Part of a small language model's weights: 7.83M parameters, LayerNorm before each block.
Each number is 128 + 32 x the weight over the matrix's rms, rounded and kept within 0 to 255. Layers, rows and columns count from 0.

# layer 5 attention output (transposed), 192x192, rms 0.0421, rows 114-127, columns 96-191
[[122 128 143 100 178 101 128 164 124 159 105 134 112 197 185  95 165  59 111 137 167 128 109  57 105 123 120 100 121 126 147 132 121 205 136 154 145 141 102 109 122 112 124 211 155  71 122 132 157 171 118 117  66 123 137 107 102 156 154 133 176 102 126 108 114  40  95  87 107  84 104 210 114  79  78 109  98  62 150 204 133 156  85 123  55 136 137 104 157 150  98 153 153 132 150 162]
 [139 187 136 132 130  92 166 111 141 133 102 131 117 142 113  94 101 160 113 143 120  92 184 101 154 185 117 115 185 155 139 188 144 142 163 137  88 150  81 107  72  98 116 107 101 124 117  85 137 102 149 166 142 227 137 144 141 146 183 114 128  97 105 106 109 187 117 186 101 102 113 146 178 150 143  97 156 167 126 127 145 128 142 123 159 159  85  80 165 106 135 124 182 193 117 164]
 [128 119  78 162 122 127 104 110 104 114 122 136 148 152 179  80  64  55 157 145 120 118 101  87 105 144 133 106  64 147 151 130 130 117  90 136 143 122 158 103 183 173 108 166  96 139 120 115 152 170 121 137 131  87 102 136 117 155 112 161 117 174 106 124 115 122 121 127  86 116 112 118 120 115 129 108  43 109  82 133 144 176 103 160 156 148 134 143 137 165  87 109 111 106  63 128]
 [116  51 164 107 109  99 148 133 187 110  31 124 140 139 160 108 114  99 144 127 156  97 143  98 177 141 172  85 121 123 116 139 128 133 129 135 142 151  98 120 175 146 138 153 124 115  94 100 140 147  91 127  93 116 156 117  91 170 145 153 208  98 142 143 153 120 145 120 121 119 116 163 120 128  82 128 139 124 150 171  76 133 108 116 157 200 143  88 145 130 144 155 164  78 121 140]
 [114 144 109 105 182  85 109 187 165 132 111 172 116 111 118 117 140 178  90 115 112 148 127 173 125 131 169 116 115 142 144 136 171 108 130 144 123 160  90 170 121  76 106 126 129 170 127  86 148  73  84  93 189 123 130 133 110 155 152  70 129 174 157 149 135 174 105 123 102 132 153 144  86 140  99 119 157 130  76 172 134  93 142 136  79 124  73 140 114 107 121  82 120 176 129 140]
 [ 93 116  41  91  96 111  90 184 117  82  87 136 124  91  93 160 128 123 151 145 137 101 197 108 135 159 190 125  83 123 138 126  89  36 128 129 165 139 143 126 125 109 132 114 120 104 107 127 145 129 138 142 126 220  84 150 107  68 149 144 105 135 139  99 136 144 139 175 155 117 155 125 101 119 175  68  96 144  85 117 156 147  72 124 104 130  58 108  96  75  83 180 138 140 107 106]
 [133 179 156 161 150 142 140  82 101  92 151  99  85  67 136 102 113 142 140 162  76 135  87 176 122 103  77 100 158 145 148  96 159 104  89 129 131 165 155 105 110 109 116 169 144 154 142 153 140 107 174 108  95  96 133 117 162  69 123 151  94 167 171 107 171 117 118 105 165 140 149 139 115 108 119 125  85 139 105 113 138 103 135 147 113 146 148  78 132 130 122 127  59 130 109 127]
 [123  86 167  99 124 171  96 119 111 104  99  77 155 140 123 115 159 217 150 140 132 171 138 158 139 120 191 127 124 109 142 156 142 103  64 115  83 142 145 170 115 113 143 153  69 106 131 147 120 175 145 117 140 124 134 109 126 142  97  98 107 136 115 203  95  79 109 111 131 121 159 123 161 110 148 102 126 106 153 118 188 115  88 162  79  98 133 121 136  97 113  77 140 154 176  96]
 [ 97 136 123 138 113 101 148 117 136 130  84 151 119  44  68 143  69  67 121 176 178 138 114  31 118 109 132 100  79  86 169 130 129 165  87 175 173 122 157 133 121 146 116 101  92 117 104 169 133 129 147  93 141 161 115 160 162 180  70  93 171 149 138  97 104 158 144 143 129 111 100 150 149 126 188  93 117 142  93 105  79 107 102 149 164 114 112 173 150 121  86 125 151 129 120  97]
 [165 149 126 130  87 166 100 135 177 111  83  94  98 152 108 122 130 168 111  72 160 143 118 110 135 141 164 122 155 161  89 131 158 119  91  98 167  85  74 111 124  68  75 161 119 163 116 125 175  81 201 142 114 161  31 108 107  70  96  81 114 138 158 132 128 136  84 116 110 135 114 159 105  76 126 108 103 166 104 130 137 147 116 106 108 100 146  96 150 132 148 113 101 120 143 121]
 [103 148 173 177 156 141 139 120 190 107  89 144 115 127 111 142  76 100 167 106 113 127 114 170 117 162  88 162 132 131 117  59 138 154 116 130 189 125 120  98 103 146 147 125 110 127 158 130 117 118 152 156  96 102 101 146  95 153 122  97 131 105 145 186  76 112 111 153 131 121 127 122 157 114  80 127  90 109 134 149 117 117  91 138 143  93 149 153  93 147 130 116  90 133 210 189]
 [118 151 134 117 124 106 109 119 188 161 130 152 110 136  69  95 105 153 102 100 140 105 110 146 152 161 146 163  95  89 121 141 173  57 117 151 115 123 123 135 113 109 176 153  87 133  83 129  96 136 166 110  75 108 116 164 111 182 137 129 153 152  96 138 139 122  77 122 111 133 145  96  96 150 124 107 129 113 105 188 109 142 124  77  76 120 112 121 134 158 157 133 129 165  90 110]
 [150 131 163 118 140 183 134 161 185 124 144 132 181 126 127 126 159 171 115 130 163 128 191 120 150 137 152 142 191 172 113 202  90 162 125 103 107  97 119 101 114 110 129 154 109 199 156  93 138 133 106  87 161 168  65  86  52  86 143 115 163  69 185 100 110  91 162 118 117 108 147 108 110 170 108 192 151 134 163 155 157 119 138 115 155 124 123 113 175 101 109 149 136 138 135 173]
 [110  98 157 167  89 119 160  47  81 146  83 135 142  89  77 143  76 164 111 136 162 111 146 117 149 149 138 134 116 118 123 135  71  65 119 111  73 128 108 102 107  95 162 108 144 109  43 101 135 168 155  96 130 140 155  51 132 165 131  96  70 111  68 141 159 169  96 156  78  91 136 141 102 146 135  76 159 151 124 146 142 132 149 117 156 125 117 179  97 101  90 100 152  52 121  81]]
# layer 5 attention value, 192x192, rms 0.0341, rows 115-127, columns 96-191
[[113  98 139  91 145 112  79 149 103 129 118 113 110 147 151 174 166 135 164  97 107 161 123 101 117 118 103 147 114  95 162 154 138 124  89 123 150  88 173 155 171 130 141  94 136 139 170 162 114  93 139 111 162 136 131 110 115 111 130 129 144 143 126 170 118 157  82  81 201  96  97 144 126 133  96  93 143  98 105 116 141 139 119 122 128 171 150 138  82 150 108 134 133 127 118 132]
 [160 129 130 121 128 113 172 153 125 127 124 104 113  70 143 176 164 115 116 142 176  89 118 167 154 109 123 141 149  77 109 167 116 105 132  99 115  93 102 122 154 129 172  87 131 148 135 120 142  84 108 138  95 126  62 137 107  99 168  88 134 107  96 134 146 113 109 144 119 139 110 149 142 145 112 161 167 162 142 127 131 116 136 165 109  86  95 120 128 120 105 141  92 134 141 112]
 [141 125  92 129 123 103 105 141 104 113 167 140 107 122 167 134 111 122 131 113 130 113 138 145 150 151 137 153 142 122 185 117 105 109 110 174  95 119 143 114 109  96 142 102 126 150 116 156 116 128 120  80 106 153 112  87 169 106 117 138  98 138 131 116 145  97 154 108 138 105 144 103 113  72 130 113 119 105  59 119 141 168 122 120 140 175 110 126 109 115  94 137 165 121 161 146]
 [104 130 101 133  85 114 134  99 165 123 174  89 136 158 156 116 149 156 146 128 174 129 150 122 129  92 145 111 137 146 118 149 126 151 118 119  87 118 101  86 104 142 142 142 115  97 114 120 107 174 139  95 106 120 132 111 156 101 136 208 162 113 118 134  85 122 189 169 123  95 151 131 160 108 143 142 100 117 127 124 150 152 121 119 139 105 174 159 151 131 164 122 130 130  76 153]
 [133 104 136 107 119 151  87  87 142 147 143  91 153 131 130 142 124 151 101 116 139 105 134 106 136 140 140 173  98 110 110 117 143 113 101 162 143 113  82 150 143 126 165 120  88 107 125 148 117  98 111  72 143  75 120  95 155 165 160 180 116 176  90 149  93 171  92 128 140 143 144 128 122  97  87 112 106  90  75 125 113 123 139 199 109 134 173 165 125 154 167 109 110 162 117 186]
 [170  79 126 126 156 171 145 123 165 152 114 138 178 133 115 162 124 114 113 103 139 113 112 149 139 136  91 141 125 116 133 121 136 165 113 101 127 145 116 135 129 158 104 122 143 164 142 155 121 157 132 184 169  62 128 178 105 144 142 142 128 135  86 129 115 121 133 137 112 130  90 128 158 148 166 161 157 121 119 115 156  93 142 121 127 100 126 118 111 145 113 109 170 124 181  99]
 [156 149  81 170  81 140 125  99 117 118 139 134 169 218 107 175  78  97  95 151 158 116 107 149 140 134 118 102 155 175 107  98 139 157 163  96 135 134  85 143 162 146 143 140 145 136  64 141 104  99 124 154 131 140 126 147 126 121 134 154 126 146 134  62 107 101 146 118  87 139  94 120 106 118 105 133 143 159 134 158 113 115 169 134 109 139 122 110 146 136 101 131 136 100 130 118]
 [133 116 113 133 151 110 160 146 134 113 186 144 134 181 127  74 171 179  98 101 129  67 149 142 203 128 184  88 148 158  87 127 157  80 164 105 127  72 125 176 110 138 105 106 182 135 151  79 122 113 133  98 158  96 152  98 111  96 163 134 146 135 153 126 141 189 126 143 179  95 139 113 111 102 143  81 150 106 115 114 125 151 138 190 131 170 131 120  84 147 141 152  95 128 116 147]
 [103 110  97 106 134 141 155  72 138 126 108 125 146 142 179 137 100 102 112 152 131  93 133 167 145 108 152 176 133 121 143  91 138 144 155 166 128 114  98 102 124 163 167  96 137 149 132 107 113  94  90 144 116 113 160 156 146 166 150 154 110 152 137  90  86 116 149 185 149 142 116 148 103  70 109 152 106  94 120 125 161 141 131 163  81 147 152 109 187 152 155 142 115 103 125  60]
 [117  83 116 129 112 111 117 104 149 130 153 117 124  96 141  70 114  99  81 121 127 116 146 117 135 139 144 123 146 116 133 127 110 120 136 130 129 135 120 126 165 127 159 139 136 139  92 134 141 145  73 164 104 150 128 118 118 112 153 132  93 130 134 129 120 111 157  87 129 183 145 161 140 126 130 148 141 141 144 109 135 147 148 125 110 116 118  95 134  79 145 154 141 107 126  79]
 [113 130 116 167 121 140 131 141  90 124 120 107 111 129 174 131 122 131 121 104 139 128 117  93 113 117 159 147 125 148 141 143 121 145  87 125 165 157 121 154 135 153  86 131 121 102 123 139 159 147  90 144  83 151  97 127 137 148 150 161 114 122  90 124 121 119 146 139  97 129 139 126 119 119 124 110 113  92 114 135 121 133 165 146 128 127 141  92 146 102 142 138 136 170 160 141]
 [ 95 119 132 137 115 111 112  84 106 174  77 114 113 168 131 132  77  87 153 156  91 198 129 123 160  90  92  93 126 118 134  94 144 137  92 136 162 159 139  92 128 153 114 136 145  63 118 153 159 127 163 143 143 126 162 144 121 135 104 163  98 127 137 102 111  96  92 136 154 107 112 113 150  94 133  92 117 114 172 135 151 105 124  77 139 155 128 159 125 109 117 120 104 146 126 103]
 [121 157 121  92 132  80 144 151 138 117 149 115  91 174 165 139 164 136 159 108  87 113  77 102 130 114 126 122 178 128 168 111 159 101 106 167 128 142 119 149 153 149 131 106  97 118 179 109 139  86 144  93 140 110 158 139 140 133 160 123 182 161 143  80 112 145  76  94 191 122 152 182 132  85 102 126 125  93 102  76  83  96 130 166 151 159 146 149 115 127 143 144 107 184 106 128]]
# layer 5 attention query, 192x192, rms 0.0341, rows 128-150, columns 96-191
[[ 94  84 139 191 165  84 128 106 114  64 149 100 107 155  95  99 158 130 145  96 124 155  79 222 132 111 205 102  81  97 149  65 104 163 170 135 103 113 154 125 174 184 141 105  97 111 132 113 120 249  99  62 132 145 109 120 188 143 112  95 185 103 122 138 171 174 180 134 134 255  58 120 116  78  95 177  86  55 180 112 153 126 105  51  71 169 173 154 138  88 129 181 140 199  88 118]
 [115 189  77 161 119  91 105 148 108 146 173  74 120 117 115 140  78 126 161  91 156 131 148  38 136 126  87 134 108 195 135  83 154 117 125 169  78 129 157  48 204 155  23 173 168 193 189 142 114  94 145 142 105  75  98 102 127 133  60 125 122 118 145  89 142 141 120 109 137 135  88 183 163 136  64 122 138 138  49 127 109 163 194 107  65 115 141 119 107 106 175 116 101 207 143 183]
 [ 81 157 123 168 187 200 135 104 163 160 167 113 177 101 165 207 143 132 151 123 109 114 149 124 116  92  78 101 168  89  97  44 104  29  94 156 130 180 136 154 129 135 101  98 109 121 131 132 231 205 221 124 197  41 161 157 172 149 200  95 132  63  85 130 161 161 128 178 150 117 174 100  79 123  89 133 115 119 160 134 100 207 161 129 189  68 111 117  43 120 159 156 180 104 172 174]
 [183  95 167 131 111 105 111  88 107 126 133 195 113 160 165 132 115 138 178  98 142 144 178 134 120 148 155 176 118 176 160 156 146 148 120  86 130  95 119 127 149 130 158 204 105 157 118  44 160 160 103  87  63 143 168 138  99  68 226 109 154 209 164 140 133 169  71 183  97 166 146 142 100 107 130  77  53  93  79 144 134 143 115 128 124  53 120 107 115 130 143 133 139  83 141 173]
 [136 149 135  91 123 101 102 138 127 133 144 158 115  78 172 183 113 162 133 120 117 135 144 139 122  67 160 136 197 154  94 153  86 210 168 104 126 117 122 140 109  55 123 117 148  82 101  92 133 165 143 183 170  90  69 138 142 129  97  86 141 164 121 142 101 122 170  51 116 179 115  80  90 121 155 107 147 108 114 131 121 200  32 113 123 150 143  50  90 119 157 120 154  89  84  87]
 [123 178 120 101 128 128 154 128 129 138 142 151 165 169 148 204 174 153 126 115 164 193 119 146 134 107 126 133 104 148  92 195 159 153  42 130 143  65  60 129  71 177 136 135 111 118  87 130 172 124 126 166 147 130 186  86 140 108 165 112 166 108  49 140 146 131 151 133  79 128 156 135 210 154  84 161 194  70 171 131 145  59 136  82 113 152  86  48  11  88  92 103  73 180 171 169]
 [158 128  85 138 124  57 117 192 201 171 110 162  76 127  69 132  37 114 144 159 171  74 118 137  89 152 131 120 118 120 202  83 169 169  98 116  87 161 103 151 150  67  86  82 100 139 142 126 115  81 103 153 152 147 100  94 120 196 129 105  96 102 130 165 140 116 104 118 103 135 159  94 178  75 116  82 104 120  70 146 164 122  68 148 111 199 102 180 140 138 147 176  92 142 234 141]
 [142 127  77 137 172 117 118 205 100  81 148 161 118 102 131  67 137  74 182 114 140 144  74 104  57 106 128 174  76 153 153  98  70 186 155 117 180 107 186 119 203 130 192 108 108 132 165 131 213 118 118 117 179  99 143 124 236 166 184 139 117 130 149  99 116 130 145 124 184 135 119 124 130 186 140 157 151 168 116 168  41 146 117 137 111 192 182  50 167 141 115  94 129  75 154 100]
 [ 80 111 110  99 125 172  99  75 181  92 116 127 130 167  95 106 172 189 135 122 112 144 137 206  89 199 141 155  97 144 123 146 197 142  53 158 161  69 163 113 176  74 131 133 133 179 143  84 131 127 126 110  58  93  75 103 137 128 118 138 110 153  86 139 144 151  84 118 117  91 182 111 106 162  89 117 154 129 151 112 174 104 137 145  82 100 146  96  79 141 133 141 164 182 117 127]
 [188 152  91 144 102 170 122  74 167 149 197  74  94  84 180 152 145  58 136 113 124  75 107 175  87 135 158 161 103 149 124 173 160 137 113 175  81 135 116 136 131  26 168  75  81 115 122  77  50 151 116  77 160  72  83 122 186 120 126  93 144 125 155 155 145  93 163 129 106  89  70 173 196 146 163 122  99 148 105 129 182 194 154 153 161 124 118 107 114 125 143 158 116 143 136  36]
 [107 111 140 126 108 137 116  95  63  71 210 122 161  99 189 137 173 100 128 174 182 154 107  62  88  96  72  83  96 140 139 153 100 179 106 157 145 130  94 138 111 129 119 128 205  65 196  89 127 189 156 136 172 104 175  50 160 107 106 110  70 101 111 165 125 153  87 173 158  90 156 124 146 151  94 124 132 106 112 170 133 126 163  60 119  96 147 149 162 119  75  73 103 103 117 114]
 [146 111 138 183   0  93 179 104 110 165 142 186 149 139 109  88  99 125 163 114 174 107  40 174 119  87 114  83 121 128 142 123 136  85 154  62 109 116 132 144 164 139  91 140 143 143 122  90 117 203  86 131 121  66  94 132 157  92 155 166 130  54 122 242 161 124 126 173 125 127  79 175 180 161  33  64 151 124 127 152 126 130 157 186 134 109 175 108  79  94 149 134 168  80 155 104]
 [104 132 104 148 101 142 137 161 180  78 125 165  97  93  86 140 149  96 113 111 135 141  82 189 118 135 151 159 145 152 111  96 117 147 113 184  89 110 151 114 108 111  67 188 135  96 165  85 128 122 117 135 167 160 161 133 140 102 113 171 128 161 143  90 181  97 167  92 174 118 109  89 148 109 150 138  92  57 133 171 165 144 179 118 149 171 195 124 120 135 130 131  91  78 154 162]
 [ 90 132  97 201 143 179 164 142 150 151 124 156 160 160 168  80  99  85  31 111 130 139 126 144 154 158 172 130 116 120 162 107 159 124 152 176 125 181 149 169 106  74 158 110  88 116  77 128 145 160  92 114 185 162 181 130 109 166 133 132  71  75 142 119 108 132  26 168 104 108  38 176 106 158 127 157 104 164  47  74 129 122 127 161 191 143 108 138 124 135 143 167 114  68 143 135]
 [172 142 107  44 156 221 216 103 135  71  89 150 131 163 102  77 168 117 127 132 168 146 104  94 139 161 118 156 144 221  50 124 168 138 139 161 165 107  65  79 127  90 119 145  98  79 109 119 161 112 171 123  94 179 120 116  88 102  91 125 128 165 128 158 141 150  55  92 192 185 153 115 153 108  93  81 126  90 122 154  92 154 108 177 144 142 103 123 117 134  86  84 115 162 145  91]
 [148 179 100 109 118 129 108  80 118 168 118 107 155 204  92 197 119 162 135 120  97 111 176 155 114 171 158 122 116 133 148 138  85 113 155  93  59 151 159  58  73 103  88 168 128 141 141  85 140 149  64 127 127 101 130 111 135 171 137  63 127  70  74 122  91  69 130 163  64  67 162 130  99 117 139 103 211 106 135 198 250  87 148  94 126 122 148 193 171 111 109 113 143 154  88 174]
 [156 178 172 167 153 108 106 148 133  70 138  57  86 155 180  91 162 165 111  99  89  73 180 128 145 128 111 101 164 139  90 153 117 140  82 117  81 104 132 160 115 174 127 112  65 154 133 108 112  92 135 151  95 111 123 111 150 101 157 218  59 138  93 151 146 165  98 153  99 174  95 128 162 136 157 175 121 130  88 119 117 184  75  73 165  97 134 170 179 156 155  53 121 117 116 165]
 [138 184  99 109  93 179 151 193 132 157 140 124 114 105 105 149 142 168  57  89 108 114 199 140 133  82 151  92 115 147  65  84 178  98 167 100 140  99 125 113 131 118 163  66 114 201 147 129 133 107 130  95 174 191 166 119 101  52 116 158  82 138 127 131 152  69  78 128 130 134 186 119 142 177 103 157  70  64 179  92 145 120 121 127  78 129 121 132 124 132 129 212  71 105  91 160]
 [162 147 143  80 130 148 140 137 177 163 219 164  85 124 124 163  88 140  52 132  75 202  96 141  97 148 167  85  68  90 193  74  97 117 111 166 119  91  66 100 128 141 186 151 170 136 110  75 112 137  91  88 157 125 176 194 117 127 146 109 142 147  86 165 171  99 101 130 121 130 101 103  79 118  95 111 108  82 110  84  99 139  90 113 194  96 118 181 140 136  64 129 107 121  94 151]
 [167 186 135 157 135 121 133 127 169 101 140 117  99 161 120 142 125 149 165 142 116 185 188 172 163 151  90  94 206 136  94 117 174 121 126  73  89 134  24  97 125  87 145 152 148 131 123 149 160 113 130 169  59  62 134  85  64 152 106 155 101 152 131 139 118  96  94  71 107 106 159 141 139 101 171 127 129 112  93 149 121  80 176 167 142  89  63 164 110  38 119  86  67  88 168 141]
 [ 97  95 105  88  81 114 147 157  80 109 129 142 145  77 133 174 198 156 119  96 167 112  96 118 108 186 118 181  76  84 135 135 211 130  88  55 180 134 158 109 110  64 149 159 109  52 195  92 179 140 121 153  78  81 105 120 148  29 180  84 144 114 113 132  89 122  93 118  81 127 120 132 159 151 161 192 138 164 121 157 112 118  86 167 180 167 186 102 155 127 125 144  73 152 160 111]
 [158 142 123  92 101  94 160 148  90  52 147 153 104 152 148  82 169 154 152 161  61 113 130 121 168 146 122 131 169 186  83 106 123 165 109  79  89 132 165  95 116  74 140 191 156 170 141 177 152 169 157 153  81 144 152 135 179 147  75 127 194  69 142 158 101 145 150 162 186 179  68 139 100  85 100 156 133  66 168  81 131 132 153 115  71 175 156 100  77 147 149 116 143 112 223  47]
 [117 212 161 127 144  43 134  64 159 116 116 112 162 150 140 140 142  82 100  40  92 115 109 187  97  37  98 157  99 141 135 112  94 114 209 145  87 135 173 206 157 165 171 121 115 153  95 145 184 128 124 149 158  84 118 105 156 141 162 128 142 135  58 113 181 147 148 145 147 131 201 144 149 159 101  89  90  58 137  90  89 132 168 118 173 158 186 144  91 106 180 101 178 153 126  45]]
# layer 5 attention key, 192x192, rms 0.0342, rows 128-149, columns 96-191
[[117  72 140  79 134 179  45 150 132  90  61 161 107 183 148 145 172 135 203  79 166  96 145 173 184 142  88 157 152 152 174 114 109 144 102  77  32 115 118 149 112 153 108 192  78 162 101  59 108 146 160 132 106 176 128 190 133 130 185 128 136 153 125 117 113 129 129  73 126 172  90  78 179  67 158 138  77  34 154 156 165 197 126 110  69 146 156 123  63 131 172 177  94 196 142  95]
 [172 113 116 110 131 117 123 217 146 123 134 146 112 108 113 112  80  90 157 140 104 131 165 104 167 148  45 141 148  82 133 137 120 169 211 103 151 180 165 119 151 139 165  92 120 156 173 157 152 118 121 155 140 123 117 135  90 154 173  97 103 122 179 101 103 119 126 133  87 107 134 136 120 125 129 169 137 155 141  49 185  84 152  56  78 115 108  74 173 168  82 148  79 101 110 138]
 [141 150 179 144 143 147 124  82 225 137 159 113 104 153  77 109 131 165 117 158  82 133 105 187  91 169 164  93 128 173  67  89 169 161  84 123 142  99  83 148  81 100 143 118 222 120 139  99 139 168 118 201 150 155 128  68 144  83 134 150 177 118 109  98 150  80 100  59 153 142 133  49  72 161  87  98 173 144 154  90  81 144 138 140 119  85 136 101 117  94 106 155 152 148 122 190]
 [155 130  94  72 106 107 145  93 176 112 151 163 155  61 167  99 121 101 159 162  87 140  65 133  95 121 175  96 150 109 145 169 170 168 118 112 133  77 124 141 133 148 162 141 112 135 124 136 173 145  84 209  41 143 207 130 167 116 110 139 144 162 138 141  66 169 101 183 160 134 121 155  59 137 165  92 108  89 109 174  58 135 156  67 149  79 107 118 103 151 112 162 132 111 119 175]
 [109  77 147 145 253 184 109 107 142 132 152 105 174  92 112  98 194 118 136 101 184  93  90  97 156 154 155 115 119 152 191 163 133 162 127  94 155 120 104 118 125 136 126  64  91 121  71 119 100 179 117 160 138 171 101 125 114 159 116  93 134 130 136 111 153 131 134 101 113 113  95  71 157 203 123 134 132 161 150 177 170 115  98 145 132  79 105 122  90 161  94  91 156 138  64 119]
 [130 152  82 131 156 164 128 107 192  41 157 106 161 128 153 142 119 150 120 144 123 157  76  74 115 144 183 167  70 143 149 112 106 158 155 196 112  96 114 147 137 200 145 130 138 173  43 126 103  65  56  64 159  83 163  54 119 146 146 118 121  99 161 105 158 210 136  83  87 122  75 140 169 138 125 126 145 117 186 114 163 103 115  75 129  95 117 207 127 104  97 125 163 127 153 156]
 [119 125 142 128 127 106 155 114 152 164  65 119 112 119 119 123 109  64 163 149  94 130  74  97 152  90  97 149  47 100 154 114 179 165 167 101 187 166  58 196  86 141 165  80 174 124 111  62  78 105 105 135 198 101  74 129 132 132 131 112 142 179  93 116 109  74 166  99  86 125 129 166 153 118 181 137 136 108  43 141 160 146 118 157 104 180  69 140 148 184 110  81 101 131 186 175]
 [118 132 181 172 205 147 149 177  72 112 174 142  37  75 103  66 173 106 173  96 171 150 144 132  49 105 137 179  83 150 133  59  98 173 116 133 166 108 134 154  88 153 127 150 168 130 119 189 108 194 200  97 119 120  82 113 175 180  80 105 112 131 151 152  90  97 140  99  94 131 137  40  59 110 134 153 118 111 205 124  76 136 131 109 125 108 141  98 173 157 142 170  68  84 155 107]
 [147 129  98 110 133 110 150  97 114 168 103 166 110 132 115 171 134 116 104  54 129 133  75  85  48 150 175 157  67 114 173 122 144 170  93  85  90 151 188 136 112 143 113 142 116 158 120  29  96 122 119 185 137 124 133 143 139 203 128 101 107 170 113  73  98 106 118 173  85  97 103 130 125 160  98  71 107 157 146  39 145  70 140 176 141 133 132 116  97 167 156 124 121 187 100 138]
 [207  69 115 113 120 131 172  99  77  98 110  94 112 145 166  82 109  82 130 117 128 159 142 154  92 186 109 133 148  64 121 106 139 133 118 153 175 203  71 145 120 128  92 133  87 123 186  75 109 101 115  93 114  94 152 110 117 131 108 183 152 109 126 110 202 111 167 123 170  60  47  87 138 130 160 138 175 107 107 139 152 113 115 136 141  95 144  66  30 127 157 122 190 141 155 143]
 [135 163 122 105 130 130 117 140  80 110 127  79  69 105 147 164 179 147 115 141 157 145  94  21 108 153 147 151 173 157  42 116 173 143 165  73 132  79 118 183 119 125 109 146 134 123  95 105 154 136 143  86  99 124 134 112 139 152 196 170 123 124 124  55  77  93  83 143 187 118 149 174 154 148  59 175 133 147 156 163 161 152 106 133 123 150 185 109 100 117 107  66 123  91 182 126]
 [101 110 184 156 132 141 125  71 112 184 191 127 106 193 172  74 182  84 142  70 151 133 139  95 197 159  93  99 137  84 144 132  97 138 110 123 146 137 121 209 115 177 157 166 125  44 207  83 155  96  71 113 124 156  67 147 179 105 137 136 126 102 155 161  98  73 125 198 170 117 129  64  64 144  95 131 134 138 126  92  88 128 169 123  92 166 135 147 108  87 146 129 114 111 113  90]
 [ 79  93 158 112 131 148  93 131 109 146 193  69 158 200 174 105 183 165 114  86  78  94  90 114 107 154 140 200 128 178  67 115  83 132  72  65 129 116 128 137 135 156  98  76 147 201 108 163 221  89 157 185 133  84 111 158 140 209 107 145 108  99  93 150 177 170 115  98 144 199 120 106 182 104 166 152 115  76 185 143 139 133 141 177  99 172 201 139 106 157 142 146 119 146 165 118]
 [ 82  36  60  77 143 163 167 135 150  98 188 136 170  96 115 155 147 133 124 142 172 165  93 120 130 132 145 169 174 106 205 143 169 166 114 123 176 187 127 155 162 147 131  97 134 134 115  67 133 157 150 205 128 115 127 137 165 123 125 130 104 115  87 115 131 169  98  85 153 171 119 189 118 173  96 154 129 135  53 147 105  97 169 126 121 118 131 151 176 155 162 111 124 106 102 157]
 [119 136 110 199 135 133 183 101  80 100 148 142  88 192  97 145 164 128 126  91 146 178 122 136 129 172 130 168 130 179 122 198 106 167 120 164 110 110 104  88 129 126 111  80  64  71 123 154 183  90 177  47 105 117  70 102 142 170 137 175 125 155 152 180 184 168 155 109 160 159 215 127 123 114  55 138 150 120 103 127 141 132 104  96  86 188 148 142  92 143  97 165 114 106  99 105]
 [136 136 122  66 132  60  66 154 122 201 124 137 185  89 129 148 121  74 116 137 100 152 159  98 154 139 168 135  97 113 150 104 124 115 104 121 110 115 152 125  79 128 167 132 127 141 117 129 135 139  76  91 183 138 163 176 101 165 152 149 147 113  67 121 142 160 177 134  73 109 181 141 121 206 146 150 232 168 185 167  99 111 191 169 201 151 131 114 154 123 171  90 177 172  77 139]
 [ 74 142 113 182 184  62 137 145 137 110 166 195 144 155  79  77  81 101 100 153 158 122 183 115  58 151  42  84  91  82  73 147 112 137 132 142 114  74 120 144 165 146  99  90 135  95 164 160 101 153  86 205 194 112  13 102  69 156 112 125 132 139 140 160 154  97 118  85 148 190  92 157 178 150 130 163 114 121 111  88 150 160 102 102 161  87 151 155 116 112  95 138 116 114 112 139]
 [166 151 160 111 117 165 179 178  90 128 147 153 156 113  88 163 111 152  90  60  94  99 148 180 135 176 109 160 167 151 148 151 149 125 122  81 158 165 142 109 124 106 162  99 118 108 116 183  49 147 126  71 108 177  94 171 120  88  93  81  53 102  94 129 129  96  87 125 105 131 169 150 198 125 130 146 149  80  83 155 128 130 113 106 166  58 142 154 177 119  54 134 152 217 110 161]
 [125 127  89 171 124 110 178 140 152 145 115 141 136  72 162 147 129  70 120 138 208 184  40  49 101 157 116 105  85  70 105 106 169 141 123 103 135 104 133 127 133 206 141  89 143 195 122 149 100 138 108 136 166 169 164 209  87 108 152 126 126  91 164 103 148 150 184  95 171 161 110 117 128 106 167 116 127  89 126 123 124 180 112 132 142 117 168  95 106 165 119 154 122 176 135  78]
 [188 204 163 136 189 144 129 143 135 142 128 107  86 102  79  56  63 123 157 186 103 173  87 204 105 152  94 146 134 101 194  75 111 106 164 132  76 150 152 114 118 142 183 121 129 170  82 147 187 121  66 140 121 129 145 131  86 164  78  87 118 135 155 187  94 140 117 118  70 146 101 167 147 156 165 113 175 142 136 151  63  90 123 144 111  86  53 166 148 161 113  74 119 127 126 142]
 [113 147  68 133 165 120 131 121 129 116 151 126  52 138 160 140 122 165 101 109 141  81 107 165 138 173 139 168  54 108 174 126 216 161 166 115 103 107 161  96 127 142  91 111 107  87 135  93 130  27 108 166  97  93 142 153  93 123 124 141 101 156  69 168 141 140  76 183 143 132 145 118 146 166 171 126  94  97 141 134 113 181 109  95 110  64  84 208 128  48 138 122 104 116 123  96]
 [203 124  97 109 147 129 100 126 104  95  99 193 139 223 163 109 119 137 175  90 107 169  95 153 150 173  98 133 111 175 120 160 133 164 104 160 140 104 110  81  91 130 148 155  74 167 149 104  98 134  49 137  92  62 135 112 123 188 136 122 167  98 115 127  45  90 104 154 154 118  44 114 149  98 112 176 168 118 167 160 150 162 152 184  68  66 122 120 137 182 106 143 117 155 144 123]]